Weights of a small transformer language model.
Architecture: RMSNorm before each block, rotary positions, no biases in attention or MLP, untied embeddings, capped logits.
Training: a variant of Muon for these matrices, 94M tokens.
Each number is 500 + 50 x the weight over the matrix's rms, rounded and kept within 0 to 999. Layers, rows and columns count from 0. Numbers have three digits each.

# layer 2 MLP down (transposed), 384x96, rms 0.0794, rows 77-110, columns 0-95
485461583415510445520433505384548482535476376495425519463551485467543474559532507502397478468497501536551532487464512498604557474642543449473459464520528397491452534488568383527500528529550490535509422531512506453505558536533464432537524472378492519502444437609457528481450548438498435411
555501411462443572471469555493437604519505440513563516537514424437437424469524597546512463462501423579564376480596474483487490483518438486466534510580439485531506477492542553545479500497363471442560475545442511617578483487471463553425497470451445500447525463377569528367519564369483536475
477455549466484545524481503488511456480455636530522491513466478503505577512554528560528553525537403568500531469557403545505486457431497509382614561510524573547483544533539464415560523473508518560588504459473454539503503551538470566580558549401509384533551492523555550430507519525472314494
568524500565555555549549482498523492630576524494503507533481449519427529466508502491463534504507484617589416508511508482569525487498429515574476563498428489556533480477435480419456434452496592504454405454424520520403447544488538452612551472408457496519492487411493467490472458475501555498
463454482480562489465502568456459551491458446477505467533473552532552505471540344472433538478542537549556561508497465554555470467532519485523549538474488325409518508511514462499449482631449507431583484497387417518563510499527399498588523556501474520550486394469495409492577480446439503499
546528570536494416489525519497441509452519569508415493482513455457475501527453492529493568599539551557436609468496488551535496485514585422508412450555516493559494483558403485351487520435494515504470574525460445552437526475513621570531563473507528489573508494524560508431521459453474432436
541527521506514408512497481437588481577500519478544520513581512477521526457606497598525481504511564550513474512541432479460514615454499478558462542554460531508439513467512534467472455459447521456603503493503542496544526517413473542526546541465595541539452433510501548466556479523568414446
462477423480489470490508499426509489572442485504536477549466349461482424596569432526537546554446465580560504511547556430594608416474505411503477442547430479468525480520557457508568499452499494494503549504499463402556515591519490490535501432509479482493502406560529438515439541527587481455
522544538451503570538459605453601466549509504527442450431580545530505440485488445548543419465460432497505440525492471499476586463545500561562486556449576443458439560545456498446360486516536621506521414440513582443541565547578477361472343484489493477400540504479502504508468555578502530392
574515429464404466514541502500595474545567545531487426491409513499483500523526546522504523477496534528505569461458594484475427472473558402496473445552465474481558542544509512551500534581485486470464471504526378543480436503525488445559552491464470480525497379494521533586469433570433486511
534491534492460507492478500535508489482528478521507491499502497483526495464483521504525481486472504504487481485515467532514516541508518506485486497491540481487504510487508521520487506494493474548492485494511520499530519522510490487522487503479504518504486467495490512493477500511491475501
564452548441521483481464511512557487462537586560527445486572441617426522446442526446477447568502486430520494494566594473475387539506505426582496436530468453520418509572462547514412505471530521517479470449570451536555511470476520517540560544540516562537516465452480499471466466588430516532
470475529518487524530432602525457603522528553530510447490510501561493439549479557551539416571486410543506436519529579461542484386485489618475346490494527467450527511462508658440517530477510494476433553621471523461587566481419549491516469561423470512522551404540451493443533479462527454536
593436565535578502463513552520488459390466507436499540486392475543443549549468371531502463484433520526512582570484541570500565500535467418477469415457550481530544509413550568481473538429481541432425503446466584538465488521616467464648509519535517469562443472425520495513635491448500523540
603497525514480311480541494519437540455481507567414508447543524571449396500465513504452431420485609487461434552420548447513505467516486493509530371508542482550555502449410530461545433562499529515510586511487451515490509540485470475488521533371578463483424510588421424590527462557454484482
457423445554535575493553514662504454528552481383581470440504464430445412477441588538572578527469488585557447528481521418546518494492446603410561461500463486508491463540482561515532452490524478485448534465475516626508412600558526557495512446488474485415493485507508560511494614487501598490
514557518372570434515417477418506594473532553510511461481583489490569497516582417469494495453533461546480580549460550452551489565470482413452504511492487435500429549442428460547533508509507468530514484536481551524506493551388549462555450458511531565490472482531586453501449514518492447475
465523532544486496532534537539362524532413445477459441449494496418513481475477513478560455491503563482604527632540586520532505545468597490601558452410529490486459542446452494480537529493512523511492508501383439480485504520610565486510481489471559578475424546516453449531479525526535527450
490553557481425509537453457380508498517551487566459422464473501603472473551494463453519542460503488456476438519631537524493490537440495473510507519492431473426560444560468493483506544522532500459577594505507472579450564539570484534498504534420462524512624494496452495423574463530465472588
478475474544523515462391493514507503541539594449429487463507471528386434548507438495458597487531558526446422572530459467519511566525532587429514468530522528540401540518456472515544578577501496524526467536459467590425536523617490541553549473532463525549524444496620538511486438503517594450
487557534408546506467538571456544492479511545567464467510501488495502462428483450534457462476489549493528488477552503467589461513556380488549541435442485561492520430488472536436500524475473536517491482496496462558465435422524510413591464533534396553593434470561492534544520379505458618497
512514483458453523512524483488476538468533552530446496528512497474540501487435533490433508461419521524564574507544450538514496472485493506448482521473496543521573462512516571560457561492372486413433533465469411528450491510547578628496442509463472521421567507437413465526489474494568450574
527395421474413557424484514390528545482466466553555441623520468595473464459424517476554502487499498449538451486539496545494549510589485464479439493460397433524557483486446527555512566563374425458457397403488429555476466505499450484534404430420491550553500523525501496473614463456524542472
564539544457496436511521493390509488431503523554519461484478477514473617552456486418481556492476484484508561404569480458471480492483467469423521558509529454471471548505479469499441526472509511551508512562483521566561580569396448454502487575498452499598499475510510458484535386521503429505
505593380538551428573543553506536516516459581477468498536470507452468492478438438471433387485432525509496575450438520414412482448380543492412445452507518482528510499477611474524519492505450559470584505504453465519592539590418562508456495466529451508525505477551522436502471604469493445408
504497562516507489435480555529493498431523478497581456499470494519507592530553524543492603550480434578609456493564489508452506548518540473475467597534508458441547496410586503527464525473536497498537478591546532478521481522463498510531546478528459555520493492539456468477485502573520456483
450462518560518620498498443471472457477408531510409503493570546554428463549540490530508524602501487472362405489536493499484526568467413567478566507513458494499412453471536415373447539473554580467544510472421504452501473458515550484512581496548559376487448498507467434566536496563487484624
604573531479511565477458596509499486479452493523521487517465482590558522562504480579463440542369511494427492555496473517419461521450510482535318514476532536452569530512446563489404447490573507508443495519513372499522479517529530580479503557497517449514685520534549480475557484476529454498
533537616536493472456523471470501442563458436505483555422471480505479545438468552474476432486409509409440498428531406377540575484432515495479581418560446523456530468544478502455499509554518524540463511573543424478440493482442594577493485486521408464442513414555483485463431406498544557485
568530476503499537526527514468495607522471500480449538493486449464416452431426470458430449448470424445452482470527551368506482492500469431539512443586473479464538462556483572527452460526518563481597519457463449472490470494505529459467477494532559439524511441531455479532390470526482616538
452483474440567570435612524469515423521466430456522382462503486513513563489506457446371578524569527552508567456528483475509482589496508395558475462475516427616511501475541491447464577447488448520617472521495478596525526513544480509586481530485467520530498532568491514602429482523500498518
391500536471518458399498563467556584550500522537461541458409470553372448469478457567451459504464461506522529486536433506583555486419479496429543442464476448488604488530434551487505453503489478475586499458527487495443536549444494545495493543480513502492499491465525501379460463425517536559
484437527419553484534505499525562489487652538533517583527487462487510504425474492556517538489586345528479505476511431521504435465455461480536489469580489514513547487475516461599542431491536430540506528487515485548473492515518488506435478510518478565551479470424468497510450494433499527502
446490484508474553501499528491432546435489556573405517461532508471452506479565478479389598497499528646527451459422533539523540326568501526390487541461546470459538524404482511426580590551586537575567479459598476551554532475503568532568480505510488523451521414606464570475490465454525548551
# layer 2 MLP up, 384x96, rms 0.174, rows 78-111, columns 0-95
504549499475502420468446484521573471496372503389451465553516448544517458492639443492490535515451482455541357471559478408600624552518427457401555546492535590497528441500581577492496532534617416525536539553504525461444523489571460468572519523513590455483496488538470460438505492546512522578
432529488474452501504578581455524479563510443514603512665466510503477493486472524472531442554507424454508497563493474583482474483498547499534447494495454519493535506401539492542453589510507529455484540461465545487556581455513528510577501535527420531565523499563418478516454521471506558469
481444497438503541483494502424506553502552454560483541594454535508491444450513549501521492593527445524454549557512495466463540507540446411553492567525472500474575489474535481411541530544420463396524542472465473442511473539571526536382509467474539558520493555447522490494397561545488459511
460485418435468426574512450514442443473513499586585549500440431485499535494400434463541544508493594513532440537438482587548494456539475437408465482623382480448400548487481541496558609504466599531558433414557602515547476460502488474442497469472535438456548490591531479542485456537508445494
523475561509471449483588527565556548427451538451498553486592426509585513518435566499532493492501495583394479511502525461578508416534508502511552509527491546450466544468581551462471486449488465518546514509551518486515385532440534501519504570441581416493519478470492503512566461480457530428
442382452514495506493493490479470569562400544418533493537482500546470462499465453556515491455446491440488532429502551550490599509495532545538497532401534529437467540555453587481515551532415476511567510410535559455521484503539428526496456485615447590511577539494465435547486437511408546529
450474455610494449530589577564415480472434420546530479492511479574505476496538481451473503490553494592570551459509440429498486456484466539572607410516470548522533615479520443482511537460467528560575559416539469413481495500442429498492435591476365471442508501418426434508483524523475520479
527511477479540577497521510530491544528591484424525567581545421515497453542561529512604478499483539531442392453465566474425592573559435517517498452462453426505453527496536479452461521402489569505578548536547504544550469626559661434456522534558581428467540480443551568384551506494476495461
459440440598451490492507526502451528491553512548507470492526517501515463574530579531508535412434460470490463490528486408442537476519513540480623567517513538550543479541483419596488535499464531484548439499439479483508515592488489493502538474534480563438538473482527442475511537483495471607
490483497499496510506504501489490523504504512499494508517493491497511496503485491495496495519502502500518503495481480510492503503509512509498517486500497516492494511500489510494489497503499498478493505486515521496514507489530503522485486492499498491490505512481475500490505516497494483491
480536472532446541495564569527521513454531536500406466449625463435446545526569527482475498521408461470398457541427479525538527513518467515551514470501428569510549457508507525602497596502475490403443471405439506462522503550544455517495481471536467444524525523543540452511516451475514502496
508611499559511401538601527406600506469407528508485410543561495500502548412536484345474580569450432464556440519599456406516411545492400497457543516597507540544503605396568494519509495492508595545561418336450464492444544448546450508430563488491543481365492549426484541443636451473526532532
498380530560462512508541457606427490498503502468538466459474433491484494601527379587531504466424496457467382524495567470437460523479563446486494430485493529500477541471494569533429479428582515478540538539570554536550422450625445528553443519504481511437521557382593450462527498508459484518
511512441482471479503568544495576496409502454477452552487572463497445495491493569518471496549517509521439445542553497641509615533498528470520509482521457559395404521458544499663488582506501633493519501437536561465535450548491478521504570474473417461562463529540492524547515488530580442599
482497414459405600516598463388563501480548519493508517577534465613472553465498569473526517457426461484396499627508446509431499541562433590465537549532452533458535439428466536465526464438531580492498500385573541528520478560529525496379519511567474547452527537440524543514464496490460444441
565415463589487450540449434523474451499590466504552598519613437524478578490483456541404482458449488472443483547489536537573470529508559543451560474507521518400456520508392539460540535431476613517529500503488547431542509443527400478444488473523451494410465459459468425527512474426448477467
543520518442439490495537438474560537442444507437550487545514484505533507509492476541462440503516391466485409486491504534528570436614521572495556504503474445458501443506520559501544484479469495520491482519583514551625502514455446391482470551536450386521541508530513456599588487498563488498
523403564529446489516465521568473533463492589476499464465561543460435471499489504404523489529489549438393473528530543507465476512569474558558529507526483515517473576498450455522505500455474496520472521507422478540474537491488520522586488430539509537539544561510518486410527538451537490465
514456455459461573455511553472449465492560510504526553485538387488492508489509501535509464605505429553488498526429462627562534531386547453520488452523662480514526424469524547515504520544453442470498483462570581478453509525512545579476521436475405444442541456435494514533435500513535524518
378501528488506459503558398534530511459456476503496454380503465470519529510453505514610480499484477391444551580443533441400460467521547552437525508459484465554528547463502530491453459450517452507549407500541506508478503486581464368533465385485517463511464523471480519511537507526465595508
453550588625508564519507483561486536518502495436495541357513556484513470507529456507489534438568495481485499501416579571473519510460499545562510546565435488457413475612472439449473457541439448503494517551532497515495566485512483481548532481546542552487500555549591488416451489419518497470
520516503524503431479533585541571534461593525505433546551532662467543475534523509536440502504494483454559421444482450568542525570592455411580529476535540527497604535567541494381444487447397534519511564541534549570545415549543570423544511586592477459446475464538557383444480488520504533559
530479422530568461498453489566493549484556471505502503526475514472526445533503524556479463477443490491439498521544478524593584497560508549397508505534537544567548473492507570627455482504543559459443423515519497506478570517558488554533487549501514554403489525454506485609481470504390439543
513529482486543448455514505520535553430463519492473464488553514406568514478523437532456540458477507513485376541463526466494570499550532517445498477570423650561503453500531527493545578563521432514525431430467510391465471443477529618485452591502490480432538420579469463461477541551434495492
433436437527485440456471552535509595470556513517432525492573613521505464478517502518434445504515473447472546436550475484537536590471366525451530474422529568535537492430432446492466468429446456484498491502522436469517423542534474538408402517462562437479552448432572453559477416484468493496
517583431470517552529550484499469546348513494520424505484483590459572579582484505413445586437519512483524504484470551445595629488562525502491516507531463496492581453444524431556472449473451392536466395423468571509467469544473548537493505577495388468511416581502497513522546506518463428458
502454554487476538502501469460456495420515437475473479531471493530570551539463531520538461430479439517413391507527502508407470498560502514531447509517463508544535402521501522571470507377559481493478458532493487483505450550524454548509518420483475583426559570542585550497463499490496550550
478535552530443454490589388540576465416516495456529539485481549503513456533494545449549464433559471489504436527562460400462432509496485523513510533544478460497644469555560429439425471525499520519529443518488519500574492545486537426477493410574416409504538570539473497563509505510538543526
489543532462485421461601503453553520542566500534546564508505467548498408455502474522453492480460503542559509558511487514484507555471493468470531471599464548562436446499468523533450499518566490461499472505503508416553399385545500523537453386489460560469517638432434550556514525556572468497
457433445496435525495505497572482537525532488400489495480533484537517480485598492497478516408424471516439471419580550463535471477589579509422543472510572531543562538499559515484470519464432516475547533509457580545500454519504459497561482502479479578513485546457464574554544571405450474452
544485612560458496526537427555552506493545483419559555559529538489488481457499556495540506504498474418448492468469524584497514464506549489516493576531380462475538470532476426454460474512554518495468493450525508544574529559537599430490450367552433444511491473523413546595490457560547471441
453474534460510464459529450466435474502506546508462518406498486465520540516473496457480476452443551465427471444505544468551503516589488612370562441555540525537473430536459506483476587475484548514511466515466577498462497486481453504482441497539564497508513494585556501460561537595498542517
544517518548545445557529622467420490549451420515517538608556488576488557422493510543490388499502508476529502412407451471478522486550540384565520450606440590505470497446561561512512552547517565561530514474461504519549494426505520499494492556562498504475523534616478489571417447496519526534
528507557459472532556519579597470513492483564532507503599544543449470464528507466511537456468546500438473408529519546485564552553460511473387509537460485472581477433481554483494416454600511520446552437632565480528515548433353576483463506426435444522458493577605607499501638520503539497472